{
  "num_hidden_layers": 15,
  "hidden_size": 224,
  "num_attention_heads": 4,
  "num_key_value_heads": 4,
  "head_dim": 64,
  "intermediate_size": 1152,
  "vocab_size": 4536,
  "hidden_act": "tanh_gelu",
  "norm": "layernorm",
  "norm_place": "pre",
  "norm_eps": 1e-05,
  "positions": "learned",
  "qk_norm": false,
  "attn_scale": 0.125,
  "bias": "all",
  "tie_word_embeddings": true,
  "parallel_block": false,
  "init": "normal",
  "init_std_qkv": 0.0325,
  "init_std_o": 0.0403,
  "init_std_up": 0.0465,
  "init_std_down": 0.0465,
  "optimizer": "soap_variant",
  "learning_rate": 0.00952,
  "weight_decay": 0.0,
  "lr_head": 0.00759,
  "max_grad_norm": 1.0,
  "warmup_steps": 200,
  "schedule": "wsd",
  "decay_fraction": 1.0,
  "decay_shape": "linear",
  "final_lr_fraction": 0.0,
  "batch_tokens": 131072,
  "max_seq_len": 512,
  "doc_mask": true,
  "train_tokens": 650200000,
  "max_steps": 4961,
  "dataset": "wikipedia_en"
}
Each number is 50 + 15 x the weight over its row's rms, rounded and kept within 0 to 99. Layers, rows and columns count from 0. The size before them is the row's rms in percent of the matrix's.

# layer 12 MLP down (transposed), 1152x224, rms 0.0466, rows 545-607, columns 112-167
094:73 37 34 71 56 47 46 65 57 42 45 77 40 41 53 45 75 50 39 34 50 36 41 53 56 27 35 53 40 59 54 49 49 32 65 32 35 61 52 39 60 63 57 45 49 24 23 58 45 56 35 49 69 64 34 24
097:82 64 74 84 27 37 48 35 62 43 62 50 47 43 59 50 27 36 38 67 30 74 55 80 68 50 43 45 58 53 62 45 52 49 52 48 61 44 39 67 71 32 28 70 19 63 64 44 53 40 41 50 64 37 46 51
106:48 64 47 56 53 30 60 58 33 52 61 91 52 71 48 44 58 81 40 60 57 57 60 42 49 54 39 75 41 58 58 42 34 62 41 53 31 43 44 48 61 56 55 66 35 66 55 50 48 67 21 46 20 48 43 38
100:33 47 43 27 65 33 60 49 56 27 38 33 37 52 23 27 28 38 34 57 58 25 46 28 54 69 46 49 73 49 53 68 30 67 41 56 50 62 53 43 55 66 52 38 65 52 65 65 69 38 36 59 37 27 38 34
098:85 25 42 54 47 53 47 57 63 49 59 51 45 41 61 51 61 33 89 78 57 51 45 44 50 36 58 40 48 65 52 58 38 52 62 54 28 62 86 48 44 39 41 73 54 42 58 35 64 38 36 43 63 41 49 70
104:89 64 43 64 38 52 37 36 59 34 41 60 73 74 49 58 65 37 65 69 66 61 46 50 37 50 72 47 63 52 49 49 48 63 53 31 46 36 39 50 78 55 67 57 49 56 53 38 53 65 48 57 67 42 51 81
092:29 61 65 56 66 48 35 68 46 70 45 48 44 55 40 23 59 73 35 41 27 44 65 21 62 23 60 51 21 62 66 23 43 28 49 51 68 61 46 60 60 48 23 49 72 53 57 68 29 31 62 17 30 28 72 31
102:33 39 27 45 69 19 65 40 36 13 67 40 54 34 91 53 71 76 52 41 38 41 52 53 64 55 60 61 36 48 64 53 61 47 58 54 64 61 54 57 09 50 71 47 37 46 52 48 04 53 67 63 46 60 44 69
105:24 45 43 54 52 61 72 41 37 32 21 43 56 26 34 77 60 49 45 45 71 51 60 46 67 52 29 35 65 61 69 56 54 52 68 43 44 29 50 63 54 38 61 50 24 46 42 54 74 43 61 26 37 63 36 54
091:42 66 55 21 38 25 50 45 55 57 48 56 52 49 41 70 50 56 56 44 87 58 66 61 61 55 58 54 35 42 54 66 48 36 60 56 50 45 48 72 57 44 73 53 29 54 56 38 56 41 33 43 42 49 63 28
106:49 40 62 31 48 34 49 49 29 47 71 25 61 67 54 54 51 65 72 61 72 40 50 31 59 71 52 40 65 50 46 45 24 37 42 33 40 85 43 62 44 41 38 62 31 55 58 44 61 40 49 24 50 59 44 44
098:33 37 71 56 55 70 49 68 72 62 26 62 62 50 39 83 54 49 22 40 47 43 44 56 41 61 47 54 60 48 40 82 25 25 55 45 26 42 56 49 44 56 54 82 74 34 43 51 53 54 53 10 55 55 65 52
097:36 55 65 57 65 48 17 50 30 26 77 50 28 49 57 58 46 44 41 38 35 60 68 69 11 99 40 22 57 48 79 74 32 54 66 49 91 57 40 47 68 43 18 61 61 51 54 51 59 50 82 48 38 58 38 17
107:36 35 80 73 37 50 70 75 50 41 41 47 66 51 64 31 27 69 65 35 28 65 45 25 51 53 22 36 65 39 58 47 41 26 65 17 44 32 50 59 45 47 60 67 61 85 58 35 49 32 56 36 57 66 47 41
100:32 58 37 64 48 64 49 56 56 44 26 30 60 55 28 78 31 50 49 41 58 50 50 39 73 60 38 56 67 46 54 77 40 68 59 43 69 41 45 32 45 23 53 57 54 58 83 10 58 35 29 51 54 55 34 57
109:63 61 51 41 59 59 37 30 16 54 25 43 60 49 52 43 36 53 38 43 64 74 63 74 36 53 40 38 49 52 55 58 59 50 56 46 52 49 31 45 49 46 46 40 55 53 45 43 64 57 43 47 63 75 58 41
107:70 56 47 46 59 54 53 21 27 46 44 70 58 44 52 38 47 31 29 54 37 78 44 38 47 73 38 67 28 59 60 47 66 42 38 51 63 36 41 95 42 52 37 77 57 71 30 37 30 67 46 49 40 27 35 37
096:50 74 62 31 30 27 75 52 21 46 53 40 37 40 62 52 51 53 31 45 42 37 45 36 50 40 41 46 59 38 48 11 41 33 23 39 78 64 62 44 70 61 73 46 37 60 29 51 27 73 55 81 34 46 66 25
099:64 53 63 46 56 79 76 35 59 52 89 60 35 46 64 38 82 58 50 33 40 34 46 62 44 36 50 20 52 60 35 79 53 17 55 42 58 40 42 50 38 31 46 57 00 55 41 61 41 52 43 57 36 48 48 46
096:66 33 44 45 38 45 57 55 85 10 55 52 47 52 39 48 61 25 45 54 59 36 68 59 46 49 38 26 33 63 80 63 51 66 55 59 37 36 52 55 49 50 35 32 48 46 57 52 40 40 32 42 55 25 42 43
099:52 52 48 45 68 42 58 36 64 38 58 49 67 45 43 60 69 52 72 52 66 77 21 68 51 60 50 67 57 62 59 77 21 40 54 45 27 76 43 59 38 52 58 59 63 64 37 58 45 58 66 66 39 41 45 48
098:57 53 39 50 13 39 42 67 64 40 73 36 64 49 56 60 55 62 31 34 28 53 47 66 59 34 41 48 57 76 48 49 51 53 33 67 43 49 57 67 31 92 54 42 32 46 60 53 62 89 26 43 75 38 13 39
101:68 74 45 32 54 62 29 64 29 69 37 40 37 33 33 32 57 37 33 65 36 81 56 27 49 35 36 52 79 42 51 55 40 64 59 65 72 40 72 66 43 34 56 57 68 56 34 40 38 50 47 44 49 45 31 41
086:25 44 66 64 73 47 52 69 46 61 56 61 43 53 18 54 50 39 73 66 59 45 44 76 29 76 32 67 28 62 78 53 49 51 18 42 50 39 21 28 52 56 53 54 58 50 60 33 62 31 15 68 45 76 45 44
106:45 50 55 55 57 42 34 46 80 43 71 61 69 59 36 27 17 71 44 32 57 64 27 57 69 52 60 57 30 37 58 59 43 62 47 39 48 45 55 52 41 55 52 33 40 54 41 43 47 56 39 72 36 69 17 32
100:48 32 74 51 55 65 46 50 58 64 39 47 56 59 56 40 54 30 64 34 64 41 03 40 69 35 24 57 25 44 36 49 45 60 36 46 66 34 67 32 70 48 43 51 70 42 77 60 63 68 45 19 31 76 66 51
104:62 55 01 58 33 57 61 50 51 33 71 56 52 57 46 76 67 62 78 53 26 37 59 67 58 40 55 47 61 42 29 57 43 79 67 54 28 27 72 62 38 55 68 45 80 39 25 58 62 60 08 86 45 64 58 40
092:49 36 35 46 69 51 63 61 61 47 36 61 34 36 54 49 41 77 45 47 52 51 31 60 58 35 55 50 36 48 76 42 59 54 56 39 25 42 62 42 45 29 46 39 66 32 52 23 39 62 18 86 27 60 42 58
101:36 52 44 74 66 39 63 67 29 79 64 87 75 45 42 44 61 41 61 44 41 33 64 69 41 63 55 32 67 48 32 42 82 25 64 28 51 61 62 49 35 46 67 56 73 39 58 46 51 38 45 62 54 32 52 49
107:63 37 63 48 51 51 48 50 38 49 70 11 68 51 41 44 39 66 27 44 48 57 38 68 54 62 76 77 44 71 59 77 50 62 36 36 61 59 10 56 49 44 54 58 51 53 73 50 46 40 73 47 43 38 45 69
103:40 69 42 37 55 59 48 65 27 75 12 47 86 23 47 54 40 71 48 51 56 50 46 42 45 47 61 60 49 42 40 41 35 52 42 50 37 47 58 39 38 66 03 37 57 61 42 61 66 54 26 71 51 55 37 45
096:48 42 33 31 64 76 59 48 42 60 51 36 63 41 63 43 46 67 13 31 74 53 58 40 46 39 63 30 52 38 41 39 45 33 54 41 64 53 70 23 26 27 34 64 38 46 70 53 63 57 39 45 51 47 62 39
099:49 25 40 46 53 53 57 36 64 29 75 20 55 50 32 55 40 59 54 37 61 38 48 42 61 56 67 35 33 70 54 70 53 64 32 41 37 56 64 51 41 63 45 39 80 78 34 36 35 40 46 42 26 49 40 25
093:62 53 56 60 56 34 37 41 27 50 60 65 77 31 76 50 34 57 72 31 72 25 62 53 35 71 46 69 47 36 13 36 66 52 57 45 54 42 47 30 53 64 61 37 66 37 46 45 35 59 38 64 70 59 56 35
097:41 50 30 47 69 70 54 62 51 74 68 51 38 53 46 42 60 45 65 48 59 38 65 46 59 13 32 40 46 53 48 56 63 63 39 58 23 33 55 41 49 45 56 35 43 36 30 66 41 49 23 55 61 48 44 59
099:42 42 77 46 65 24 56 40 97 54 54 82 39 59 35 42 71 54 21 42 46 48 51 25 46 34 43 66 41 48 29 49 55 44 47 49 54 21 66 65 43 30 37 58 52 47 41 38 70 71 45 49 57 36 36 42
096:70 41 76 46 64 54 54 65 51 48 69 91 35 48 37 38 70 57 45 73 32 70 60 30 34 63 27 46 45 55 60 57 51 42 50 58 37 67 55 44 74 25 18 68 48 61 39 45 28 29 03 53 60 47 35 47
093:51 15 55 69 52 59 48 30 40 29 69 44 58 61 40 30 39 59 63 55 35 47 63 63 62 23 45 49 40 84 69 53 50 51 48 30 85 54 47 69 59 51 77 78 57 35 64 09 45 72 52 59 52 34 80 45
093:82 34 74 37 51 37 40 47 54 33 28 68 56 46 59 41 68 35 52 53 62 59 69 39 35 56 39 65 32 78 60 37 42 53 52 24 45 46 47 55 12 33 61 70 57 44 47 59 48 60 31 47 32 30 59 57
103:70 61 53 83 71 63 51 41 49 68 41 45 38 50 60 52 35 49 75 73 42 61 52 68 47 49 42 39 49 52 60 38 81 39 59 47 57 80 39 29 62 31 28 40 38 45 27 50 90 28 37 68 56 59 50 42
097:44 52 74 60 16 36 64 34 52 28 40 71 42 72 63 41 68 59 56 55 44 74 71 50 60 58 60 45 20 37 30 44 42 65 57 19 61 40 45 52 84 23 51 48 87 64 49 50 53 64 70 42 46 81 44 26
097:37 43 31 59 47 32 38 59 38 54 68 51 54 29 28 17 61 12 58 60 48 65 51 60 41 50 51 54 43 66 67 40 61 36 45 72 39 60 17 54 45 31 69 56 69 84 52 40 77 49 60 42 75 43 48 48
098:45 64 39 34 67 70 41 57 61 67 60 44 42 44 40 85 47 52 53 61 52 82 55 54 61 58 76 59 61 44 23 30 50 39 65 37 41 12 55 44 41 54 45 51 55 51 43 73 59 50 45 51 55 51 41 56
099:51 64 47 65 60 46 60 51 61 46 46 44 61 36 76 41 59 58 36 45 42 51 72 52 60 47 56 47 69 70 37 34 39 61 50 58 42 60 77 31 63 99 48 57 57 81 15 64 32 50 60 67 64 73 39 64
091:69 66 17 35 60 52 46 39 28 30 60 46 67 72 63 16 60 39 54 57 56 35 60 45 59 55 41 45 25 47 60 43 44 55 54 37 40 58 50 72 53 61 76 28 48 25 17 61 49 71 48 38 43 60 49 57
097:36 73 80 63 42 53 64 41 77 26 26 53 35 47 46 52 59 43 39 54 42 46 34 40 67 57 38 11 56 39 48 48 35 30 58 37 83 63 60 59 44 52 45 62 36 64 58 56 69 42 48 49 43 58 32 50
103:56 55 99 31 50 51 60 25 40 34 13 35 26 58 49 67 43 66 41 43 68 59 57 28 44 69 60 58 61 42 52 48 54 54 59 56 42 66 59 55 47 56 63 17 49 50 59 36 69 63 45 60 52 65 42 35
102:63 56 46 57 41 55 54 31 68 84 70 23 52 94 56 52 42 53 68 46 67 66 58 50 47 53 53 51 42 57 41 48 44 58 51 57 67 45 46 83 57 38 23 57 64 35 48 50 24 37 48 68 56 24 49 96
100:34 39 47 46 31 39 30 47 36 61 61 67 50 63 69 63 82 59 47 40 48 10 36 55 70 50 46 39 59 33 24 48 52 19 33 38 71 32 41 26 36 58 22 43 71 68 54 31 56 44 54 72 40 78 52 43
104:21 25 54 47 43 57 72 43 55 35 59 38 31 51 27 38 37 58 46 63 42 67 52 17 41 37 64 38 65 78 45 57 43 45 42 53 16 51 53 65 40 45 45 41 37 44 49 25 06 63 35 71 40 35 29 56
097:37 36 29 50 45 67 57 57 61 43 61 51 56 65 55 80 71 54 23 53 48 76 50 56 46 59 44 34 39 88 46 67 65 45 53 35 51 53 66 65 57 43 62 29 25 81 56 59 67 33 60 47 48 29 35 67
112:33 29 45 52 57 69 17 52 57 42 49 38 64 50 53 67 60 72 54 60 46 46 51 41 87 65 24 58 16 67 58 52 56 61 66 69 46 42 62 43 71 43 82 68 44 31 59 26 37 52 53 58 19 71 65 38
097:46 48 57 34 38 52 42 68 65 51 55 64 82 67 48 35 68 41 65 44 63 26 61 28 60 45 87 60 80 95 57 56 30 42 38 45 56 41 53 29 41 44 48 58 59 69 61 34 60 35 42 28 56 32 54 47
101:75 49 43 69 67 40 45 61 54 40 48 39 52 60 23 41 41 54 71 42 31 31 60 66 44 59 41 73 55 71 18 68 33 79 53 56 36 69 41 50 73 49 95 25 55 29 48 22 41 44 44 27 51 57 31 34
102:36 78 39 64 38 54 43 56 18 47 51 43 29 42 59 63 65 51 55 56 59 86 48 51 41 33 63 51 58 59 32 86 61 34 50 65 79 57 47 56 42 36 51 56 37 59 63 60 66 51 58 37 34 41 68 45
080:45 28 65 42 50 60 50 19 24 52 25 42 30 47 27 60 38 54 52 53 54 51 49 86 55 45 63 24 71 60 52 63 37 22 42 64 50 42 58 52 59 37 63 23 65 60 24 63 71 40 70 50 48 36 39 77
103:74 54 50 71 43 35 57 30 50 65 34 43 43 81 63 62 79 66 29 75 42 56 61 98 30 41 54 43 50 57 57 51 38 70 21 42 30 69 40 60 52 59 49 42 83 62 20 41 61 21 46 49 38 30 39 22
101:50 62 43 19 50 33 36 37 36 50 30 58 24 57 35 50 58 30 37 56 36 44 25 48 51 84 42 35 38 76 49 30 53 55 68 21 67 36 46 34 42 45 30 39 77 18 40 67 38 42 59 62 53 28 25 55
106:36 47 67 52 22 67 56 70 63 49 43 74 25 42 48 43 70 48 73 65 76 47 25 74 33 63 61 39 76 48 58 40 58 41 87 85 51 45 77 40 34 57 44 42 36 60 44 50 28 47 60 53 81 21 56 29
098:53 31 30 59 43 44 69 56 46 49 32 49 53 46 71 40 30 28 65 46 52 75 58 69 46 49 66 73 70 56 61 51 47 58 37 34 51 29 57 62 54 85 52 46 72 30 55 45 33 68 44 39 53 42 53 41
110:64 52 15 23 89 67 47 47 50 54 35 47 66 36 44 54 35 50 57 32 24 48 63 32 58 44 57 73 60 45 19 53 47 28 24 32 61 77 35 40 24 46 66 69 53 43 39 55 45 17 47 39 19 60 48 54
099:35 29 71 37 42 22 47 47 52 57 56 51 57 56 35 46 67 20 49 56 24 81 59 24 61 69 57 45 56 78 39 55 43 35 41 48 57 72 37 16 77 09 59 39 55 38 66 36 59 45 54 69 55 72 36 32
101:48 37 73 80 51 57 57 51 42 53 47 52 48 59 58 49 48 34 46 49 68 54 51 35 78 76 47 30 57 36 16 47 58 65 64 72 46 59 10 52 50 50 83 67 36 47 58 72 63 50 52 71 28 58 55 28
# layer 12 MLP up, 1152x224, rms 0.0465, rows 546-607, columns 112-167
097:63 38 18 28 31 57 53 60 69 85 48 33 59 32 45 43 63 42 12 22 76 58 72 24 29 40 53 39 58 44 45 35 26 29 78 48 61 61 35 51 41 52 57 60 64 34 39 61 37 56 53 45 51 40 58 50
099:50 63 46 46 55 44 56 34 68 73 37 59 40 32 46 60 47 45 53 65 56 47 41 55 80 45 49 42 41 58 58 53 40 51 69 26 52 42 50 64 50 50 53 53 48 42 39 51 57 34 42 29 53 35 42 91
095:43 40 45 64 54 17 60 85 66 76 20 66 64 33 70 80 58 71 44 68 50 44 52 67 38 43 47 56 58 38 39 32 36 42 54 66 60 41 46 56 44 35 56 69 18 35 52 64 26 67 79 54 38 69 18 56
101:38 67 44 34 59 55 32 57 47 57 80 55 44 71 48 73 58 70 29 53 49 29 70 52 46 89 61 69 56 42 58 48 24 63 58 70 36 71 73 17 41 12 70 39 37 56 39 44 46 41 53 52 58 84 75 75
105:73 34 58 38 76 54 57 49 48 39 23 46 44 52 79 47 64 67 66 17 24 45 25 54 46 21 30 42 19 51 70 37 57 38 38 46 56 47 54 44 36 53 73 30 48 38 26 73 54 42 34 50 72 45 27 30
092:34 51 43 29 62 33 61 34 64 40 37 52 75 76 39 63 18 24 40 55 52 65 37 61 41 59 40 69 87 35 30 48 56 70 42 49 43 68 62 47 50 46 62 40 25 33 33 22 61 59 63 54 65 58 50 42
100:68 38 47 41 13 32 31 33 53 65 62 35 69 23 44 81 40 42 68 48 58 64 53 42 60 66 53 51 60 37 45 66 42 32 48 62 31 39 92 62 39 57 36 36 45 33 30 26 25 21 23 29 56 53 42 21
112:56 39 41 56 27 34 75 59 39 59 50 76 54 36 46 50 77 69 56 72 40 63 72 40 43 58 53 83 55 45 61 68 43 51 53 57 73 30 33 31 50 42 52 57 47 31 41 54 69 40 49 64 56 59 64 27
100:55 64 71 67 44 50 49 84 46 27 52 64 49 33 47 34 52 57 34 73 38 36 42 49 39 52 61 59 44 47 46 60 62 74 54 44 58 28 45 53 63 62 69 51 83 61 57 54 51 55 58 41 64 58 53 48
097:56 24 56 59 18 42 52 64 53 59 56 36 43 47 58 66 66 61 28 49 68 39 79 28 33 50 44 56 48 54 46 40 47 42 59 48 66 44 73 29 47 47 45 64 40 71 52 27 37 65 52 58 63 53 48 86
093:48 56 37 58 65 46 51 54 46 50 62 28 14 42 59 38 66 27 79 65 44 38 46 79 38 56 42 35 80 30 70 24 72 33 52 65 48 44 50 64 81 58 26 37 57 81 58 69 65 56 67 30 18 35 58 63
097:56 62 78 48 23 54 75 73 64 64 60 55 57 45 57 33 82 52 57 65 41 17 34 65 57 14 84 42 67 50 64 30 51 47 55 53 31 48 22 36 36 49 54 47 62 35 61 52 60 60 51 48 65 40 46 58
106:29 53 40 33 51 22 46 36 70 21 48 52 35 76 58 63 36 56 34 38 66 33 76 42 60 30 29 48 57 41 35 64 57 43 63 33 80 66 37 32 68 52 53 20 47 52 42 51 46 57 57 49 39 41 56 34
098:62 48 23 52 49 42 59 40 51 40 70 39 40 36 59 66 58 50 30 53 67 44 38 69 59 30 59 25 28 66 54 41 17 63 26 75 35 45 28 36 38 66 39 52 40 57 47 72 42 33 51 33 58 48 48 28
104:32 59 73 61 64 59 46 50 44 37 48 53 74 53 69 24 45 32 60 68 28 53 82 46 48 61 40 42 68 55 28 40 49 58 49 42 24 52 67 38 38 53 52 59 16 38 35 20 45 26 26 34 29 55 64 37
107:45 54 47 54 55 50 58 88 61 73 45 78 68 35 60 50 63 58 55 63 60 72 71 61 54 45 48 61 45 75 52 55 84 48 44 59 23 47 63 66 55 51 30 77 45 99 48 59 74 56 45 35 35 42 60 60
096:33 58 44 43 46 37 20 69 55 58 40 60 66 44 62 67 64 46 22 53 75 70 43 48 43 56 44 60 84 80 33 63 60 53 75 51 45 15 53 58 25 56 38 71 74 45 22 53 80 51 30 43 76 46 51 24
107:64 11 67 46 52 53 89 72 57 36 68 45 66 35 67 39 54 45 51 39 56 26 30 43 67 44 61 39 30 32 15 58 48 26 58 37 88 64 45 65 34 66 29 36 60 79 46 48 70 43 32 35 50 72 75 76
102:28 57 61 50 53 52 29 56 38 74 83 58 72 65 51 83 71 50 40 82 78 53 39 81 72 61 47 54 43 57 50 61 37 63 55 37 63 63 60 42 41 48 65 53 39 72 47 64 47 45 63 39 55 77 44 52
098:52 10 56 36 44 41 44 67 44 59 52 26 49 51 50 57 45 39 36 68 51 35 48 76 62 50 58 43 57 53 52 45 40 76 39 31 48 50 80 45 43 56 41 24 67 40 77 60 62 28 50 73 70 29 44 29
098:28 51 63 40 62 20 32 73 32 38 30 25 26 41 48 46 49 44 39 46 75 34 36 49 35 73 37 45 38 39 52 54 49 45 50 58 77 58 47 31 56 13 50 61 72 78 47 57 42 46 75 28 41 49 63 52
101:29 53 62 57 50 52 58 36 53 53 62 48 63 56 32 40 69 41 38 58 33 38 45 64 28 60 55 36 38 59 39 62 24 58 50 32 32 68 46 54 59 51 44 50 67 67 23 46 43 41 13 51 81 41 52 46
096:70 50 66 42 43 45 64 48 65 26 63 73 41 59 68 49 42 42 57 24 65 66 49 35 57 50 62 25 58 33 30 45 59 26 83 55 57 49 38 56 44 63 50 83 43 43 39 36 37 67 89 46 78 17 52 32
104:56 63 31 53 30 36 56 52 69 62 69 64 46 65 43 69 76 48 96 93 18 37 62 58 52 65 67 40 44 37 59 72 28 50 45 46 79 54 73 47 65 09 21 47 60 48 71 48 49 40 53 47 53 47 54 27
098:58 69 71 40 36 31 70 69 48 52 48 39 22 33 53 67 61 70 73 78 56 57 31 46 37 39 52 39 41 71 35 65 73 36 35 42 74 73 84 56 50 73 48 74 75 33 58 42 47 41 30 27 44 69 54 39
099:57 84 57 44 64 27 21 30 50 76 47 53 51 45 40 24 40 56 38 77 45 77 50 30 63 41 70 65 44 17 31 57 81 31 39 43 45 65 51 54 39 54 43 71 52 44 74 46 63 41 43 55 70 43 45 57
097:55 31 39 15 22 43 42 37 40 57 48 03 46 67 45 45 64 30 59 50 43 28 32 54 35 60 43 69 62 64 41 45 62 28 33 60 50 29 33 65 49 50 42 54 71 40 40 49 48 33 73 12 36 34 38 29
098:68 59 58 60 36 51 46 59 17 25 36 38 60 30 48 69 31 67 51 23 58 68 49 40 40 37 37 46 28 57 41 64 29 71 34 50 38 72 59 43 43 42 43 44 44 53 64 65 92 58 48 31 49 33 52 29
107:07 36 55 73 64 60 66 40 53 49 78 33 23 69 49 21 56 25 48 26 58 58 47 52 31 72 54 45 43 57 58 36 51 72 38 55 57 35 38 58 10 56 88 38 80 33 36 65 48 40 56 64 58 66 57 76
104:38 48 32 33 34 42 44 51 75 53 56 81 61 65 39 62 43 48 53 30 61 56 82 56 61 51 63 38 45 47 50 23 79 52 54 66 29 50 36 63 54 47 73 60 52 44 53 75 58 62 57 61 36 23 49 35
100:23 47 33 51 40 43 63 78 49 67 75 42 35 28 59 39 50 42 59 40 72 54 52 74 55 56 38 49 38 49 82 56 56 36 68 55 49 30 45 70 42 52 70 65 42 43 16 45 51 44 71 26 41 59 67 45
101:53 57 21 61 58 44 49 51 44 62 47 29 67 50 42 60 72 33 53 55 53 52 40 61 43 62 57 42 54 73 67 60 31 26 57 57 50 47 50 45 64 50 43 51 32 60 82 30 65 71 60 63 84 67 44 36
098:50 72 63 37 69 64 60 62 71 35 42 45 59 36 43 33 51 53 64 66 52 63 26 64 39 47 25 48 35 22 44 62 88 44 64 46 43 45 51 38 31 52 53 53 58 49 48 40 25 31 48 40 77 48 56 51
099:64 64 57 33 57 48 34 55 43 62 43 57 17 28 65 71 39 84 60 52 55 31 44 62 57 51 47 58 44 61 51 44 46 38 48 47 57 68 46 46 47 65 44 72 56 46 48 31 59 26 30 46 65 66 41 61
092:63 47 39 33 36 48 43 38 24 58 65 53 43 37 35 38 37 41 51 63 34 21 37 58 71 60 58 50 54 56 60 60 50 44 71 64 71 71 27 46 49 60 56 47 47 91 46 43 45 29 56 44 45 57 31 31
093:23 54 51 43 46 52 62 48 55 32 37 23 34 46 54 58 61 41 58 59 26 34 42 63 42 33 52 42 60 50 42 63 19 73 66 29 49 50 50 81 58 71 40 37 24 35 69 25 78 44 63 71 38 60 41 59
093:53 51 64 20 24 41 76 39 36 45 33 59 55 00 44 43 55 48 40 71 35 74 68 14 42 45 46 36 42 50 34 28 24 57 45 47 82 47 42 39 37 45 42 45 57 29 09 56 68 66 18 45 47 41 43 50
099:64 54 39 33 71 40 82 43 49 39 64 44 59 46 37 54 54 69 53 65 58 29 27 58 51 56 44 63 67 50 51 57 72 56 60 74 49 46 71 49 75 88 53 30 35 69 51 79 33 28 88 74 42 73 72 42
103:44 31 41 21 58 22 52 49 48 51 63 41 49 62 49 53 51 50 66 64 48 50 46 39 52 29 53 64 50 43 48 77 55 36 65 38 51 37 23 57 58 73 71 25 77 60 53 51 43 60 39 56 17 79 17 33
097:37 28 43 51 77 45 68 47 52 69 53 58 31 56 56 28 52 42 66 21 49 52 46 59 09 47 59 40 36 34 41 41 73 44 55 38 34 60 32 22 54 42 70 46 53 47 34 69 48 66 69 39 32 39 49 29
099:67 70 28 74 56 41 74 41 44 48 68 59 51 58 51 50 53 50 58 43 45 70 35 46 69 41 38 52 56 25 59 68 52 75 60 41 59 47 66 43 41 30 42 32 40 13 38 80 35 38 31 58 56 79 32 54
100:84 47 33 82 51 50 53 35 46 55 12 62 44 39 69 28 68 73 78 37 52 35 62 65 39 60 06 61 66 56 77 60 55 59 37 43 55 43 50 26 38 62 36 83 40 51 69 40 69 50 51 59 47 47 53 51
101:56 24 54 20 53 52 40 24 39 24 65 45 55 71 53 67 83 43 41 51 37 61 47 40 42 49 62 32 36 23 57 43 56 59 77 40 31 43 48 57 45 36 52 41 35 59 67 32 24 41 26 56 51 52 34 51
099:30 32 65 33 35 37 42 48 37 66 43 49 46 32 34 35 42 36 49 36 50 52 40 67 44 67 46 59 52 31 31 68 72 23 42 41 64 18 50 53 43 22 38 65 28 46 53 32 28 30 42 71 47 34 47 47
097:43 42 54 66 48 72 60 59 73 40 35 52 50 49 55 42 56 31 16 54 67 35 66 56 66 55 15 49 48 40 58 58 71 42 75 61 45 37 39 71 63 51 55 62 79 72 64 28 72 49 48 38 60 55 53 63
102:64 43 41 68 51 57 55 57 53 74 77 69 71 55 42 29 48 44 64 62 44 41 58 50 35 31 39 51 37 41 38 95 45 43 56 38 81 55 38 21 59 23 58 61 86 53 76 44 35 38 51 32 57 35 42 68
100:39 47 40 62 44 36 41 55 76 34 27 60 34 77 17 35 25 66 66 64 59 40 24 38 48 69 23 54 37 72 38 63 70 25 58 37 41 66 68 42 57 44 66 53 34 65 35 55 71 59 54 41 66 42 27 15
101:05 55 40 68 57 62 80 34 28 15 46 55 42 60 37 32 44 35 41 53 70 49 47 50 47 45 41 53 56 79 49 69 61 46 69 39 60 52 74 83 40 49 53 62 32 30 57 62 28 67 47 37 67 40 39 59
101:62 44 52 55 57 26 21 48 81 45 73 44 40 45 28 52 54 37 48 28 74 57 52 63 39 56 23 28 71 51 40 35 31 50 40 51 52 53 53 31 55 58 42 47 60 58 13 38 67 40 53 44 98 52 42 35
097:36 81 54 46 50 57 19 34 21 40 51 60 79 55 70 13 42 22 46 61 62 40 33 29 59 45 47 30 39 42 41 35 77 53 54 47 48 42 44 41 30 41 51 43 84 21 64 37 62 52 44 40 56 69 47 47
107:35 33 29 38 58 44 68 69 55 21 60 22 34 81 33 46 43 81 59 69 30 39 53 64 60 53 64 51 57 31 56 63 75 88 61 59 63 43 51 67 54 60 69 54 33 47 37 37 85 63 58 62 58 56 60 26
097:26 60 31 67 41 35 10 39 54 38 36 54 31 51 46 46 55 26 41 44 39 57 64 52 11 50 23 53 43 25 56 51 33 76 51 38 45 51 42 73 47 63 56 24 57 74 71 29 29 52 57 46 55 39 40 52
096:54 46 33 73 36 74 60 46 70 55 66 56 55 49 68 48 55 28 70 68 45 74 35 62 55 43 49 36 25 34 42 69 46 52 48 59 51 36 76 68 51 42 44 77 73 72 54 67 72 86 20 58 27 60 49 40
103:39 45 58 53 57 57 38 31 45 46 38 83 54 57 38 41 26 72 55 62 49 29 57 77 71 58 56 49 81 49 47 36 60 55 49 59 49 53 34 45 58 55 49 48 50 48 63 37 40 83 60 80 38 68 47 33
100:44 39 39 35 55 47 46 35 44 73 41 65 25 37 60 57 57 46 53 76 53 42 47 39 61 60 73 63 64 48 40 77 24 64 52 37 51 77 38 53 55 51 55 60 59 09 69 29 65 78 30 56 52 46 91 54
096:44 50 39 54 25 62 24 44 50 54 16 29 59 44 53 49 37 36 42 39 34 62 45 45 34 62 37 67 50 44 68 60 70 62 66 50 51 33 60 29 28 41 51 45 53 36 30 20 30 31 69 37 36 78 52 51
102:41 24 62 50 25 67 60 36 53 53 71 76 31 42 33 61 33 00 41 43 30 59 38 45 23 55 34 45 62 55 49 36 46 40 91 87 65 46 55 36 62 58 61 52 44 41 58 38 74 60 62 52 53 48 47 50
108:56 62 30 64 38 58 77 58 45 66 70 53 38 66 57 63 53 53 31 64 40 56 41 39 44 32 62 54 45 65 60 39 47 68 55 42 52 36 73 49 73 31 90 71 42 40 49 46 33 53 32 27 24 52 67 65
098:51 30 49 16 59 40 38 55 64 35 71 55 61 57 44 69 67 62 38 56 49 24 69 36 50 61 49 49 53 53 45 46 62 55 68 51 59 20 12 15 44 62 27 48 37 54 45 66 49 34 52 79 63 51 76 52
099:35 58 25 74 15 51 43 29 23 81 58 48 34 55 70 35 55 28 77 51 24 39 39 46 37 82 67 56 42 49 42 49 64 48 74 66 15 39 89 66 53 42 42 32 47 31 24 47 40 58 20 30 36 23 56 53
096:45 61 34 55 38 41 65 52 74 68 62 50 24 60 46 56 34 28 53 55 51 56 61 29 56 41 53 64 72 46 85 42 56 42 74 43 59 35 56 84 13 59 39 33 52 74 29 35 61 67 58 55 38 29 51 40
098:62 63 28 44 32 43 54 56 51 40 28 27 52 25 44 73 42 59 65 54 53 63 52 31 54 35 49 73 45 43 57 37 14 56 49 24 53 66 49 49 61 83 70 36 43 37 33 37 52 61 17 62 63 30 40 80